{
  "num_hidden_layers": 12,
  "hidden_size": 160,
  "num_attention_heads": 5,
  "num_key_value_heads": 5,
  "head_dim": 32,
  "intermediate_size": 1280,
  "vocab_size": 8192,
  "hidden_act": "squared_relu",
  "norm": "rmsnorm",
  "norm_place": "pre",
  "norm_eps": 1e-05,
  "positions": "rope",
  "rope_theta": 10000.0,
  "rope_fraction": 1.0,
  "qk_norm": true,
  "attn_scale": 0.282,
  "bias": "none",
  "tie_word_embeddings": false,
  "parallel_block": false,
  "extras": ["capped logits"],
  "init": "uniform",
  "init_std_qkv": 0.0408,
  "init_std_o": 0.0,
  "init_std_up": 0.0408,
  "init_std_down": 0.0,
  "optimizer": "soap_variant",
  "learning_rate": 0.0106,
  "lr_mult_o": 0.724,
  "beta1": 0.95,
  "beta2": 0.95,
  "lr_head": 0.0105,
  "warmup_steps": 110,
  "schedule": "wsd",
  "decay_fraction": 0.553,
  "decay_shape": "linear",
  "final_lr_fraction": 0.1,
  "batch_tokens": 65536,
  "max_seq_len": 512,
  "doc_mask": false,
  "train_tokens": 242900000,
  "max_steps": 3707,
  "dataset": "wikipedia_en"
}
Each number is 500 + 25 x the weight over its row's rms, rounded and kept within 0 to 999. Layers, rows and columns count from 0. Numbers have three digits each. The size before them is the row's rms in percent of the matrix's.

# up: layer 5 MLP up, 1280x160, rms 0.239, rows 1175-1217, columns 0-159
# down: layer 5 MLP down (transposed), 1280x160, rms 0.238, rows 1175-1216, columns 0-159
up1175 101:513508509501489503441543522472496507485499525490514472463527493510535527514533492504495514448486485528543534473504475497521492484522521499480527480486557534502491484496446462479509486483495441501540509520485478493518495493501505482480483526500526548480427492509514501494521500499477530482486514492501512514499461492477488493539558511492519530479494476496513535514510434504484517512488531487489497501453494527486521493516505487521491587552503446491492466489500511453537474502464490
down1175 113:533460510528490497499536516524516472504511511483473500460459477494494469499505501549491521479534523466499520504486556479537500493489508512483548525480441552508488480511510495499481486481505529495522537486465494512479457497512506480526495551450494491514470517504500492502469478513461453484430487507475480457507458508503528528497500506472489534536493504516469497487491504514539482537507507510490472533410444480483465504517498490496562530497506504500471504491515515502498506509492467
up1176 099:522492507429536476524484511466438511536510511476527475492493512500474483516509468487517485471485473493475520533503480485481524495506437475487501496516522475503489498457492493544501480478520477510496499474544522490498527516534481548508477492470474493497552493482512520488489530515488454473549553543536478493501503499498540489454475515463518498457519484514509472486538495503469456522478447497522513560553515518469479479489488515541471502488498476483515491495484499531525483497525497
down1176 103:457511525504515489534520488502504512478544526494497486473513509498519527535493508477511518469527481483559485536463506527524512512484489517499524517507526504507538509537595503475482446505453496489484507493470453504506465528522518553505495513470526469512496511538514500483490492515480463492463523539474495480484518511508464465488504505475520462515502500484468539502489466455516470505485558481461490510502470507465484491549522529453473490506487563502514501527497492482512520508471499
up1177 106:510553498522487501498532516481509472506515458517555542478503484514443481495455493474514514517464490516505518483546506512496497533526537459486483465490508521486541509485480471475500509473462472542511473496519492459535462505527451470531503489497487511500477482417545490564484533497551464541509494469519489464510512481498484521504486491508485478514528503503509501525481475499495520516497518491500475487509524484482500523483495460497498520488550485490521538500466508514540555524509480
down1177 106:484451501528503499455473483533460536497508517494535484516523481500460548480453507490477530450491502461496470543484468517541509511512493493504490512451502489502516486473487480488477490534478469494482490480530468458518517506494468518500526472564509456512474467498502515500493466475489458484490545448510453486495462471534491495483497473456534495549471502478497527502490492511455483522499486519510518511533465493448544541518497492487511524478465514473502517527491534515487483505513521
up1178 090:444490517519489486471487490505469497503498502533502466562515523468506536522551489537531443498479496481517538490512492487497514496554506501504538481489472449504466490464468517498500478515487535518497502543504499440508524472514495493475496502547489501484548502486512498523531521539522470502481535465484515536515481449508515498511497521507463509508496488504505505524494495497496495451504517462503513508526465455478550536517529463463513528522518510499484519510508494492555499569529468
down1178 091:471444540508531461491516472486500524484499523520507533474518512502507482470503556476488494507528465526459444494519516476504541390511481488481504483543505506525516489476536517506479531512500523489564532492527463502513466523497500523516497482509510545500496521525512517504513509482506541469543507505504521506488571513494455494496490466536508485473471490514482502499520533481500483505466485512504468467497509522522486507526458500520502536512536499517493518479530517508547508482500479
up1179 100:525499523519461485521533534493487515531547487502516511511500483499503514449545470455507508500545502495552528488492496518458466524470469512504509487520492494470472476496496480499455501524477521495501529511519484492488535452519458460499486488521489502499505481505470496541543564435505494495515519497476495512525518460498499519474493520469496480530451462526479467538468480542526493493504489524416491513473487478521524534466513454505510474541522491506500492512474496504498531497519483
down1179 084:536466552501479533493430493511487543456529503466524513440513528534529518554507503495497518491509505475474489503528508480524523490464488500480502571511518466482503517474504519501541510510546495465464513495478494507489503519549506492468523529498523481475525516545504477501447496494479520489494535497482477517502546502498479541505482500477546498486465511514494492475460534538499470510504485510481575550484483479517500496463522490519494478466527469504474493522497505516486495482488477
up1180 090:498530472476518506485514467541485470483540497488531493426473507524535504519460508517530500513499523486480492486530507469513473512540509487498502462500485492478446486541518523536504492562481510475520492483501523532503517468462510461511489464519488460562467482491504493525517549512479524476516480509502522512515443482508477513497527525503496497536472523507532543477499465460487516492465513512506499500544496511539485547486508517479484537542507482496500432463489497497502526480531515
down1180 095:488515477505531472478481519498516498495524495477458448494492484459484544496480528487501486555497510530485446506491532494490491486486517483510516468490452470465435490536516521482522506517535495483480493520494564456470502462524473504532491517513508508522480528519438504489530524524486522472505492518521488476507475487497507531515462487523453446501526487469505542513477481482532524520502469499481524530535453486515524499518486486467539499501488533566525498502477526502522532513527507
up1181 105:500552535497492466513480456487498584528535488502514478498492484495510505495494522489525510482479463496468499461552486476502506542513506516475522489485474530524548513486528512457522521527516492496497526496528473528479498492520550531501523541476508501536490514488511471518555507499450503499493492512513534494506470518512488501511504522485482465470516520487459486508523518476516514514546500527490473487555426532487513547446523490484505502549531491483519519505512490474486474452492527
down1181 108:501491506490461490527505548488533492507495494495511504516520541529470479520489494496508504484519532500478479475540528515473508497509487488501515510560476527531522530528474550547510502535495530482512500533513488526530493526473472519506502517524492488505500488448472502486523535467512493511494505483506452485467462479519517511482490504461540488538475497583474549487440493509544514469543503491521539518522513480477505484496495492455500460471519474474474526558498512503486435489484510
up1182 093:495480510478528529525506507515483517472473511468513511511530481581466491508469500487494493512501484533504492490468475498485550514547463459508471495524499511511449493523488521492505494482501519524497463488537489466465499518506534562498510502478527496504471513483493521457468478461505512495509484500518521528520545510487487555518477534506484473459493471510524500567496512500480522517455502486488495560491508535537499476475554498522534525508514456540516497482467516487530538486541507
down1182 097:551530495486494500464479518502522506487500515497469493490518491471522530511459482475505538461518492530483498533493508432513489495496499535506486516459546499482487531526528491473479478482468520502510484520516473522496513468542458500480466471449531488515512531504503504505509520450540502501504499522495449501483487521530481461489516519491531527506502499496444515506491497493472533502525533498524455464508506514530516522449505492456485489511514515515472491490506410477458454554474487
up1183 097:495514524482495542493511484507552474513474504508512466521521501502494445556506511506516487443542524507508522510563488485512500512484451467493503480483497485496518486471423522487454506510499537519552473490437475509506476466476538495503474504492506544450479489497511485510504534478538525521497490472504494480483494494484499509458471505481479462492525523495438513487470507531516502508533489460520506508506467472480518464480524490491484451454459505506508476480504476518530515498516512
down1183 099:467457474503515519502513464504507535488526529517482511495470535509462498496504520490458525512481475467472502487454484496515530460523534518518491468493544487524490510515477545431493490515495521488524508457536488519482462531524495433490489484474518510480506530499493509477493531500488499503470500521496519475521485546503473483514522494523497461472493537493530502495506487460493465488500505499489480516519510532443522467473470509435470535477549495484491559478521522456489494558494505
up1184 087:467467526498513514523531545493493453533472519505497518522508498521485534456549491517477513480511498496484472471525478516491510460531500503506509468534532525504559494481487505473497478498489534514475511503493512550489513502460527477497493519486531485522558535462500534544514501492514551527532463469460535535499518499526498492491532481495479470494505480506460489523507503438494486512502581492487514531489492491548474524498509502489563503505493438492482511518492521496518523527516510
down1184 094:503533496535500483510513479494489508521529516496474464481520441510499475531477494511540453471514487439517521517522479498553533496567481490471527488500501486495485519486469512500494495502465520498457503514509535473477526519463511512520480528529522498513472470494538462476498534535534455494481511484525510485475518497465484551514505513512544477473469541506555490483494501550515487505451457509483520499481510513478497489521478527520473530509500531486534452470525496464491456478514474
up1185 090:515512517483501508512522477503514508511453469476470512523475517496529541515502523471526506500537486499523444461473464491505493518489532447480506434476482486495540520465481541493503476466508542528471507522508496460455512483499513491494480489510481462489475494485497470554518522518532497513445500480529534521490504497538458486469489533477486485501525505492487520491514489468510450446495532545509501518501493484547523542552480510555540495486498467477523476501510502493525499510529477
down1185 100:486467519543476526539497485441475471450527526499497521502503485502505501497512503517521490491501471528493517483487518482442464502477509500489489502463532517508536533518512450518504514473501503495475471549503459505544482494550456422526472527452469508514483490502505479467490499491530523502516478502505520505458485480503499481532494547544487483512547502524517534495480503503533505528505538547482530499491480496522476496523466489512479440506495539457523532511501506515478530530478480
up1186 110:449563483522507494495539491530597479539507494469516536486512504474513533514534488469564505489513482514493519492522467484484461494515533494513471480473520479503477489549518517466522497486494490527556481521466445499509492474510497485494479529498490528518524461477506512488503557502454540527493474506497485492495520475477487483504508483479489543493483504527496474512504463499458497499512520492529502505570488477496496485469548480528486473527472487491538494512483491504490513496510542
down1186 109:463516469497530517482504500483515511449491504510517479493550509515477488435471482546504544519549462512470474529459475526483487542493480483486470523489484532507460535477477549476505488499475478550473498489503540530490504508538501527463480504521512474494506488514491466463479523530528475512535495512563506540510477516452475478506520496515490502514511499526448504513506516473436484505489526472483499494514479510477482450555512510491500483502476497495527468468464475494501511514519507
up1187 099:507527488534467478485522544492512499500484464492477461491516468459521490540498557504516487473527501520487502557503474498502498503438488488490466469513503503478498480474529532516460516506543503597494515474532491460494493496523508539513508449478510515489529494500509453525504475501480464442494486517480465466496487495531489486474488457479497483471525529513502495509496491496452491525454531529447482490488495490510499465497503468513542543479528480490495498526504467517473520488497490
down1187 107:480467507474453459481491477476493497489500453502464537510498444506488450470499506504485459517537446517565508463504543497518478510506469496539464474472483547472507513467464489496508473519493526490519504495469466517483496495513482489499517532448464504498459523511498471483516482527537473496496478511507494486512476469475494497490502515540532543501537530505543516543534558497538490507484522503508481465505481453519465475508527519491483497513507499479517500473530487442504504524495511
up1188 098:489520513494488525511469497485541473519471490509559474520525512487500485548532509505447484544498520506556484534473501480516498497511455512494501474530501498569469449484519506505463494493481484492479465527456508492509519483460544497505481527483496490489523467472508455484488533511483484468492516529511525499526507484513491516471464551477541496506541464495473542483506500514476511504513518502489483514454486483515515456501464499541509550561494482534497485467491523547490507468522513
down1188 089:506469498510536489447509487481470501461503523490480505494517491469524487505511467519531532475503440529512477546497480484500516462507494484472543495495523522488505509503500480476498567513541533506522540505513519493534504513474513520525523507474469533547449495463508518507462522470504471517473510517492518508480501530515477493522430555500514496494483526488486526493494502503547517457478464522545492494482493491512475535476514463499520459498551500475518515516539553496503546508492540
up1189 103:535467461433467528504499555498450469510489486495491525474471485500524462540530490476519476467498519487482485511488506503521477518476529484505460483563505479482518503511480493512495546539481515541507500502496502474492511465500508525530511481535489490524537464528520514509491506469469475517549515474502462490496503497446513491500495473505495537517492541513510521466512494545500539513444489496512503474479454498499470523490561485497532531477457499522517515448500467513513516501517456
down1189 103:485466535503514489487498507500480452457553460507475530485533503477503496478477481465533529509528522495501452546506456426477513465530495476524497507496498531524487494472494502509543492506468498465487513490505520531513510484518509517498479509488544438547462495501486484491534526460514479485501492470497506496509471500479533517484458537498509527467463527481498538497493513534520512479524501488491519474459456469486500499499483554455503508456497526473459486498498492506498498549453475
up1190 091:465501469446523490494515476462562485455476465532494530510493520573474536495513509531538477494513462480479498493513530518490506484489472540513533465479488497471519510487485512487506477506489491475507445552502517514507479534486497525592503522496495484480471491526501508505511496541512522502522518482477519527476499474552503502515481514463462504505473502515496498504475501539540504486554529496496457463515497481509511498501493513518525540508536527445487526515479538514513479500490520
down1190 091:566495514503509516484529490553485487524489516471450476513463491446549464505486499521499511550494518477498476497428513466507503499561529486479514492500510470519522541531534487470537508495498502492444537506487510488490502493512500487459482472511534461528467472496486488474518512462514503483490501532546506507508482484470516506490470513530484493482525479482515483495563453484503525519478471515497531491505513531503454483469495453475527463475510482502518489512509460501505526487528469
up1191 098:494538516570516505516510525530522466555477483471503485508490520458511520526494508476499484471511481461481514519530523498505502510530522523498513506484516450498492531511462477513518478524510449529560493501538535520540460502501542521489489531528513534492460541520477486516479482503501468506513529456535524545520510490476504511508489485484451489496540490486483532485499509469497512499457467519513504504483481502459525493487559505496509494496450522501539513489491511533531502434498453
down1191 101:488465500534505513515414464544496500521482480456464506504468488454496494489533515502465510512524525456484477479535513482518432487523523509521486494492482535534515548513486522468534523466554509520491453488466498524480497484494483502523514518486471529491499488483466581498514502499544495512480512496502491524502537496479486508450465509511499499522540478533507500509504484481553543543516532531528498502494488514494498506467493506536469526531498502475499510515458511506520512492491490
up1192 095:496488468439500490504496472507556482472528481506464484536510504507507516488491504542482491501439477495457470530497471469503510529545500503503552541510485526469517490507554543484489538468539442505514488481475519502475537494493502485487510483471494523498474517503515546517506460497497548474507495511534441491520489469551487517457514459518546497509521514509491548487511505473481513465481488490505514513475504494471476485515526550522494511511511476523521474519516495471532482511538478
down1192 073:547482509487520488500484503474496514512515487503537509469490509512494495499489474499503517507492513495534506463492538452473480443464520490508518507508506522538487524475507500462497514493513509451501498522481476500463492499476472472488494496503470473543493538514503470491505515517498528511526524464497504488488553553510483511520491545453485462501461494520445533444509474527504495588488509456529543513517508521553444487522490525524500483488503519496433494529525543514510478511484504
up1193 105:484525542529498517518499515501524502492437528549561512547536477555496516480509451510532526494508516500561503512506472540483490534533478483451494525496488521511496488518494540491480501456507478479506505533458479535525487511459470498569508499514492502498507493496524501493498521462503509498520513508510505466518482475485499465462555515497524486498509506478494506505456467472512491503439500523459485534484459470480497509486541509512503478467503531477490507527452524537520506481511502
down1193 097:496512497499471489526485513515487515472505504459536484513524538465545513454468454479531480498481505514512467534517471518501449524484517517493472513497498520567498509505546470514518482553489482467460519503483488536459466515444489514515501480513499547545497517486496454520449532489549500488511510458503503497518478478506501546520475462501516537518513520524503567503503523515526544509520475497527538493499515508528513534511502473459474472492471519489477469509495516523496505530501493
up1194 109:486497510500455478507505469498521460540531485486469472509473483492500458512491491525476519521478467466484506476507449469513490514490479472505506501511537506478489489481519496478508480481542455479470472465492493469546511471494518459527481483524522529518516491519537494505539460486496530513496562428500496538491483489542510501530519496466484483489493482502532499528498514512489441439494495530503477489495473480487494522518492513462477495445482552475510501475532496553514504556518515
down1194 112:511513504499495514489494510450484503491472490545508528478567493496511522491497491525446487534440512515516510523437501505518530505513454492483463504484478506508529536553501525536487497489496467461457468498493521469502469506500503510492513494500469538509492471462480513502461501479492510495476461531516475523490506518522521501532523492487479547527470498514471448482480518498504528502497500512464543531528522499497483543535529551528503494472540547503525504492495488520524422490509527
up1195 089:478502518472458502471529513507520522496472485502554497529480515518499504537484511477503543433520458475509500536477462504510489517542509495451514503501485521451512523495455551516512479448496496518519472471502525470515496480504463470488521495500520519517490458488510491518483498507456527467498562467499510500490505452483489496530511500450524526519496477464464558487506510518488454511484488492488529533501481470517488503474476498477526483456522489521495539463491529512497519471504440
down1195 100:507487485517496521449511447494543501480520483483513492506539513436523531452509489478548529490497509513525492460487506506533561517508490482516546520496472485471490496530512457485510495484499521483467535542454500523489503477506520516484470492491456517523499485539485471492565483515517501539519478549486480509489558529464470477507501490481495454516531490523500512466551479529500541480512509494456468539491487457522515472512509512520512478494519530540477509491480497505473507511499503
up1196 109:514506489481548491509540481471523498491490493522500476456463483506463530451493505456489528501546519518495477516483485488458467499514519525482515459515491463524475534498483520488500457409528471482546517484544515483500499488513494492502514496510552488496540500478489573523527490490541522489453502498490502514465499482480513471531511524463509484491545482499488524495459530518495513498483477494461443543513509476487494465505533512495535479499474466484480506539522483505514514508493478
down1196 111:497540514508514507534496485494526536460484505461536470504514481534483540539470533515482495532495518486459519541495515513471514488495546483532460486527519518450466465482494461483542505525544494504512473519530500470498488429501509495486464519488498540487518523493485452527498555517502565490497501506528520464496522464517501547477525459478498518502556515509554466496516508503487506517512470503495514475515482510501506514457497525511557506510491477497507476498526525525482482523490506
up1197 086:487557508569530522487471493485484504472503500482504460490533481504522498490484534465522488491551547509480500472484571516533550529460497520492529518519504505468474470487451512540483475520533492505515480517503543506471492482491518496558486524499506498502535474502515480447499492506518510491509499447471482514502510445492459487504547490512495526525514477477488453505517507449478470512464509478491541508477504496535452500498505472485472474492505516505468540487485495480493503476466506
down1197 094:504488462529558524475500452494507502519478469506512486457485495482536463521544510481510468558498507487537484483444511479483532532485490504554513515496472500485487493525486559568463503509499495495497508530494516473503486520518486483492495525496507485517533510501471527451460507507518480481519513460490500467509507481533514494468475492477529488498488530492497495541490498423474535532482543488486495498474498496469490491515514514500462507504488474497515576479511497532499519532456538
up1198 096:513512518471504501459506496420524506480475518488518506508494504436478532512489487498501497494483456496485540514483509519488526521443542491510479453504522537486489481520491480508501500474516501477493485507507497490500561449451540514580522515536509506469484510469488515463506509524519451497527531508551481523463546500499505505525516511468479508507505532520469509492520502502485491532495500544455489519508452524472495550535532459503523485486489490482492488502481498492540509490468495
down1198 094:517504478491488518483492527526476474476520518507470514516509494482559492458466468518494518522460451527511517551505454565510512491510480492486513485513525511557533474479528480518475521501536507510519516461479477484484490556464490506569488532479507437492477508544491455482473528479499501537487482518478511513462502492520478510481480521492490499475476486472477484468496448516503498497554482523480474508441473525487492537496487524502490503487504485539503479502489445509491480488498487
up1199 105:523503520483564471488476551508514488512508495488462471487486466559494503522492507534515489507550486474470514492482541513477506534497437562468472484542511472511492497522487528499454489488480499497474466488496488425503479508521517530526492464554505470490495499478484549502494503494510472507543482458462511489486463478464507512560512475463480516476493487486470552524526500481518471466503483503501485511485510478475461498475487541502476522507492498493489489509504516464522489492487478
down1199 106:506482528518481510480519506473539468523520530486470506440459472457486483496504479532511491528479460509495520518515463502494484494515484507491557517518470508529485478503504510512483470520485497477470505511502522471523474498477452425495493514483493463492557470475483501516504516498499534561517468541511490495470472494470513498533520531508519543470479509485485538531495529514503512515497485486492526497485536476510505516514491495535487562491516481513477497484550547458516474572465492
up1200 098:494484510515511451481515469488555449520487520482495469527497520447451504516515493488507490507518516468517491483500500489495577496479440497537503510504520490531537514515517428519500512500498521486480533494501494511530518483488546485522450432510532502497505478478527516510495535478512505492511481502511456518465508468485518508550505498492539486513474488518529537505520517526460484533525527521527496471536481489487508514513462503490504519497454516514457498508510496475483441548524522
down1200 099:473505525545500517497521502483505540482412513493519569541518472478489511473539513486476507464519517481514483503519530489528499520507471484505505497497479498428519499486502527485525544456493506497490533474500499483473502463480454476520565485496491493500454520464522482457503527530509538483487481473461512534473519499517471504496481476493491504489479467538487500458514497465490525520512511510542515514545502493542473489520485478544466505542481523504522483484521526468508490498523502
up1201 100:530536491512476492554545500494495543518491509499427505537473524552478466548472548484496502507513499520507494497509496517500530522497504503484482491458502510491505482466500501531477533495524515531478497531505479483522494495487545488507478479494500486473508502452526497497494472526513508554530508467495506507441524527477478536460479490470479491497520561532499530487528504522532482490491540502509510488474497471520480528479517489505420482500482519493430490538510466479507482493544493
down1201 109:476515516504503505482552449479524483513468516528484519544487513522512550514493524532515469541518516525492463478513504504485473466539511485460465514491541463510539505525516513481532494556478483472529512499474489527543485472483533509522469558507492475518523525487480443515538515526514499530508468462472519525521497517487506513541496511544528523495516512493472512519539475484509507497524519499504437506521472568464465519501486528509532483478537490483488505519484531501493486490518483
up1202 107:507551511490491526489502491489466448512493512476550517520482484485494569499570512500539483493518491527468465524516496482501499496528583493516494481487460494508499481511514493511468539499484509474519488540509507511495477477512491484542493528524498494510524485474506572462507499502539493497508504470488500480488475472470521459450473464524473516515464472535477513531538449481520459473477475492513523526514508518463510477470520501478462496493492498490507498536478497482496496508489439
down1202 105:485460517481532497493484489508523515477497509542496478495549483502529452523484516531529522433550494501525522458507502517444453469498477490486464512509514528526495485507496521514514505465511530532511494519488485501531484542516527488493511495487412479493424528495527502532509509522527435513508521536527520538493516480482477513482478541520488495458464503489528496502511466530504504494501514512492454482491499487506481495515502512526498516501490458527520492482533502525474468476543530
up1203 103:536518489548486440543484463477527463490479502496515454494436505564546498507538489499499550494505537529495485508499505469515534491496537486525465471517515511534476504507504491543522468492520483499453446519494512500501502498499492520518503514518513490492527530508498540507512495564534512501499499516524493463542517509517533483559509466509487464489492506469480491525504487490515478528503503523497524514492515458539467511509514457478549483486523530521509515482514519535504499528461544
down1203 096:469503459496496460473455487497493475513543504485528493447501511524476512505517502436529498525517480523530512498472519515508502476491466508516482492528523520493496509498491508532511461468536490504476473482519536505486465493537468485493531502473473510494503519561545527517495483520543449476489533525518492524576504539511478507531481542520509467481502495490497533502454509513537523528497530505539500480495475497516495513508494452494508493476562508465495492469499536470524450536479485
up1204 103:488504472506500531513526495482480455531471470550524513488491449490468571499507526482543473493468500511495478513477514501496512505564543528494516468521493513491526441498475476544494528460448469536483502455501504484487510506542468506493473508481442481531541504462513528533545481472518499509525494519487510488473510494520547473476511464511507533528504508511481512484499523508492516506453469505502463528529480514521499500487489474521501491496486483542500484523463497500526500461545513
down1204 110:497516533474535482500539493491527510503507464529485452489493485545473513479490526514510456538525474515509484564491483513460494512490503534518479489523504486531555482496497479542517541490500511468513462549477483508501486492505460524504491520543489517489499480517530542469518517519456572513526497455480498510486467523459501505529473488466488533489506517516465441533488524513494480545484526534456519503495515473475513466528500521522508494485489478516514506509511475512457529488484548
up1205 110:512539476465481501471518455472505486473516485511512476478559482519532526544497461544486506487515448506556501494505488484540476483550529523527513472520508482467503499470441468533549461514509478528463515508454482502478485476479516510473529536488472493488510533548537537509514511515521489463489506544492524488487512473524521500482497527514535510484467489514523486455475540492457481455522466522498505507530482502492493512481497512489494510511522484526526472473523510537499463508496484
down1205 128:496470483533553503472515510494478464512487495486513505523508492484510521491491469543477510485466483513509521494490499510494520507480540495539465543481471495496485478446507527498478523486508519543513510500470472464557493480534518513470515499468546500521491543466492518496522483473521490505522536498522502508523520497511527473478508510473451554512492521529517498496480420512503562513524478487487538490486486504544457538474489474498426506511451468469509517503492518475461508525479516
up1206 084:522528523482462462483506508502506501500503513467478508505502470501519493505517529499521479497505557496487479485488482515493490513464518524473526467543515498500490515484473536499470472518508484502494543501493508491509472550541487552506516517545505520490447467513525513504507484440524511504501574478524480501527482479494505517547520486517453518513444439483542534494530511527497500514506470509491494571494488463499510529478526500533512492539536518482541479487462513451471495520521524
down1206 095:539480505555480472529491488493473526459570528484496534517527503486564500540520503469467508516516496463521521514472492496486492456547514504505517501478520490485507489467506532497508515502507505498440532487498499463588482514534485469455496514529488494510540493517462459509475513476495496508481539460493492497531481514473516505537505483518494475504471473471490507513449465522506496466505514495508514534488488475516507497477479460520477473498526498509548494479479535505495547523502539
up1207 095:474529489525495455541484474508478519553516497492522552473537497545511506491508494478480493536495521537475511480460466510533495523566468462490498471462513470503514513516528501483515507541491465511490542493474491511515483486505507467477455492517494508487467508534531538499437475510496509558532524546497499529540507539505522490515522505533537501493476510474501522497510535450509532518490524508467496476481477465511516474483461500457491546518492486527499531514501509517512471467491480
down1207 101:520485486453458471485462443517495529452510490503512507497529523524497474487495500479464467469477508500526492479457486504519477458492487480498493514519458498513511468484535529491533498482489522511496502497522525500520517522491489451518541499534495494486520491483498505487509451484498528476512506529523459567513540491520517557464508484550503504502447452522534462481490512539518529518489509475491492499494460505522518499468502470493496484509511532512478477528539527547561504518444488
up1208 101:460511496488511489536504487523500448490462501466532525529512499493513494492530521471491499546485513488472474480516439540500478522497545488499487461509493511486539520549473532471513518497530541493512518477438454524484491466487498515536494470526484521539493515513499441503510441548518494516500489456464500445476479474537505500501516514467477435490474515508482497492529484507509478516482487508496486495521498496547482549533516467506516474513529483533478487518498469516529505483519494
down1208 109:453466489500541472483505496532501512502478517479535533487528498487507533528492523509470502500498491490507491456530485512475517505519516550494481499514516509494510507518553544490482508539484576481517526501466503483492477496519493521512498447515527477519493469450522505480509501541501510490499528509461508508497491457480519494493477558539498526526471532475482499475550517511462486491486429523505544485522570517507506490497527474523505491556499486482496488539503477549460509533496516
up1209 105:487520530529483503529505509449489479491460482526509521495470563511486538475505473518509435464502497487519485472515494491498500519467516517472543476492484533488533492474484450486481499499514514505491488484504503514478473467474500485507514520479476505509447504449493481476471467500526518469477525529476526526468457510512484496447439475513515486542500524463534486553494485514501527478501471485518466553488516479524536509518468496510522506478520533504521554478524477511554488468483489
down1209 110:493469537472555495498490496505471496538506497529490520513497466496522486433507470491514484464515515490541443508480480483477495500505523484529531454497470479526507475457493478476465498502473504505516477480483522516505484496477450490493520502512461467560482538527487500493490523497508451449532486497444449529510488478506476510487467483496461509487481505506507476482511496489470512553533510520491469509472549482532489473490485507526531473472480552493511478460520517546529506522531484
up1210 115:506502474462557506456514423518512513488492527475500493522514535489547501496564532497511492514505485476485495512510507517513541506513498494496485481503511486482486500481481468506512526481520504458491478507481439491494529492487458493474520518511488510503471561440507504508485496505525468509502544460484555506489513501547486517515481459482503507498509497523479509539517444497477486505514494523507531450484486531517483517511525536518509510504519442463501510533455451537525523539466494
down1210 114:503450520529550529519484488482512465487448529514524469525529504534548517485479509502508522494499555521468538482489542521487504478501536430504518499492504504502516543466557522487474549478517491486478510526519540469508504495482519491491459525481495502541532530466486531484514461478477514452498527487527542477491523504525515528471511523473491523490484480524515500505526497477480500485474489545479540537510493516510534470518504494539498478508508539537487461503501540510529500521473508
up1211 102:503548442527480487524514514530468531538507526484484517452559475535463517514487498476468479475478528480488518513503492494514483519484488516485499476525475499496441501505509506491531458509536532516522522511511456502473468511511535518513516469493482512477470471494527482521521484477522493465572478496466468464529537471524531497485473477491501511507527513492485484489486532543495473496442481501498482508444489516502503527486558488486527516525470528461523493487469491515461507501538480
down1211 109:488430507490536526505499516570492491487529493496518478506503502550509502491537532519559448521493481502508480472528487500522535533456498487488496504537520511515494518468464542453499499456468446484550464506519516459476478525477527508535498478517470495447488495492504496508483495519492506546531506509506468558499489528511537481486481522490524471491468493484506462549491500493488533502495476483475493486536532534472506462537543495480482510493519503524513504532539499501503502506484510
up1212 099:511484496497442483493507527465497492527470460458534512547505481483484501456514468498477501483538480484512459470509523516536523521511479516501532491517486503504547481461537460510500455521502442522528489510501528524494512464481505476463492476453496526486510483503489476528538501497487523508507497433486510523508517509473483452491494532519451487479523502534457501474486511534504500469491496500484513501534478444478457478524513513512575549516506522492510485468524497519534519493511489
down1212 092:528479503541515490537493476493518518472564522487556477486505526509521461487479509494496477559500529495495581483464519491523551481482491487506449534512553494499470523515486537537484504486488513520475518525493499494516471573473520473491503508516506485457484485549468554507503504464510478502464486500524506501489512484481487485523508498449526471548512480462509501479508501487524503532519501496478516468499515477528499504483524507468458475519489482528480493491529494510507461503504451
up1213 109:499514505510507486501507531510464488488463526497520519496528485514466515512515512470482546537490505501541509520579515499477452474512527491514489502549512520476453492501501522486537484480497490513464497496539468524480516513431539514492522549524540465506464474494514477518520497535467555515490501499442486518524527507500496506514513497441501469518547519485523516516539507485498539435473495507486483539497485513500488492484510510489533526528506510490576527501494495490517524513500497
down1213 108:500471492465508491497518500494520530466520481507545541503466476514464482497458511539490506481568514506519499506500469509490520486493465474496564491483519515481513477535443506505492503526493482524512507494498499496496520492536548553526510494489473494480523493476494524483482505525522513538463509510460506475503453533515536465496492522507492457496485459482510507499499503527491556505493522521522535502416446527484448488525470559547513514476492501530522466519480497496505511506517509
up1214 040:513507518467461491531461523484517555513442471473500513519511507488494505514505515536529501482495496479499520498503477518529508508493532478540508490497544475462546514458477459484480471491499480479471501464512527495548496477498560511522476522511509503488531569452521511477534495498545494467505481494506513503510516499488495535499539521484488524469500523493499433536491507477565486479467501457509478492503483537526476479492522539516523470532514452523453494508497486525479501465509488
down1214 062:488474514481509498515508509518498501502548550502459514490543528515536496480530515522470494506514465504522457467477485476439492507533464540506522498467502504459481502514486512504537510525462487521508523499446495501489491503500479506512471481480462546505483486528507453472495474527489488519530463507538457542478476522506486486534466472462486512494494492510517518500473474527489528498461515496478464437486497489539479488499506504493491467472522536525568478509527517512501498569500454
up1215 102:543483523457493487500500491496519514509473525475511485505448502487503458473488490484478487501482492537471505485511492489465488493500524493518484485432513501487526488465474490477515475541477508525493535495466558488520487547504475473518521496493552482449538472531485513475485510561502533448484483495489501460453519484531493485526515509468481540470514490480529482488536516473509472500483497487492487500534485477514483512471544498526530516518489513481560453459504516514437490519521529
down1215 110:520459466521497485521471485485518506480544532505508512464475474487534541478426491499511477472502523501501503523515495471485498517504476508490513489515510475546514576475491540460527491489480466516510488503493544508511456513494464462509493498486483475476529455480506490484528475549500535475514494504463528492476528499492472477559463448486496502427486514496478474482449505535482473527502506492507534475484489543519494514511504481512506476463511519494539482499508514508490502464527460
up1216 104:510566499485539468495537480503462514450497556524496463496491493508509491514488513494489455519487469476528511489472508523486485531499511520502492469533474545495534521521504478528475456483508498495488541514435494531510485496480516528527495526487480511551450519540485500533507488498544498489470496504521512486498566534501521483518528539496492463548493490492468520494525504480489538474515517495522493514478538555473489480514502475489469524517529506481529498467513483490562501544497477
down1216 107:500482519455464502497478495525519461472518496572507513496475494482506525501490521482528520536463471511510492495520489532484515503525520473530475470488499514510458482488491473530493485513457519514540509539511520495480510524496422535521514523512506505524542504493512508502464465525531489472546515524514452496547503526426497503483498500502466501537495498513505514536488461495486511517513527514521524478514511503512502453534517494505508477481449457561449510509502484477516490445473518
up1217 108:471532450473498569497483500502479495503481472524467528509529516469474524482502511479535509495494497506516508502524530546518507529459446528489500512544510469523510468552459469486460500485482527483473487520487518523492516464526565479523501514531503540523492503509511545504537446499567508482512476538492522480527499532480486472496484545474498511483517490491521503504520474538544490537540514523516470527491486503508484505544460527487517491481504508487532480487476495504485475482503464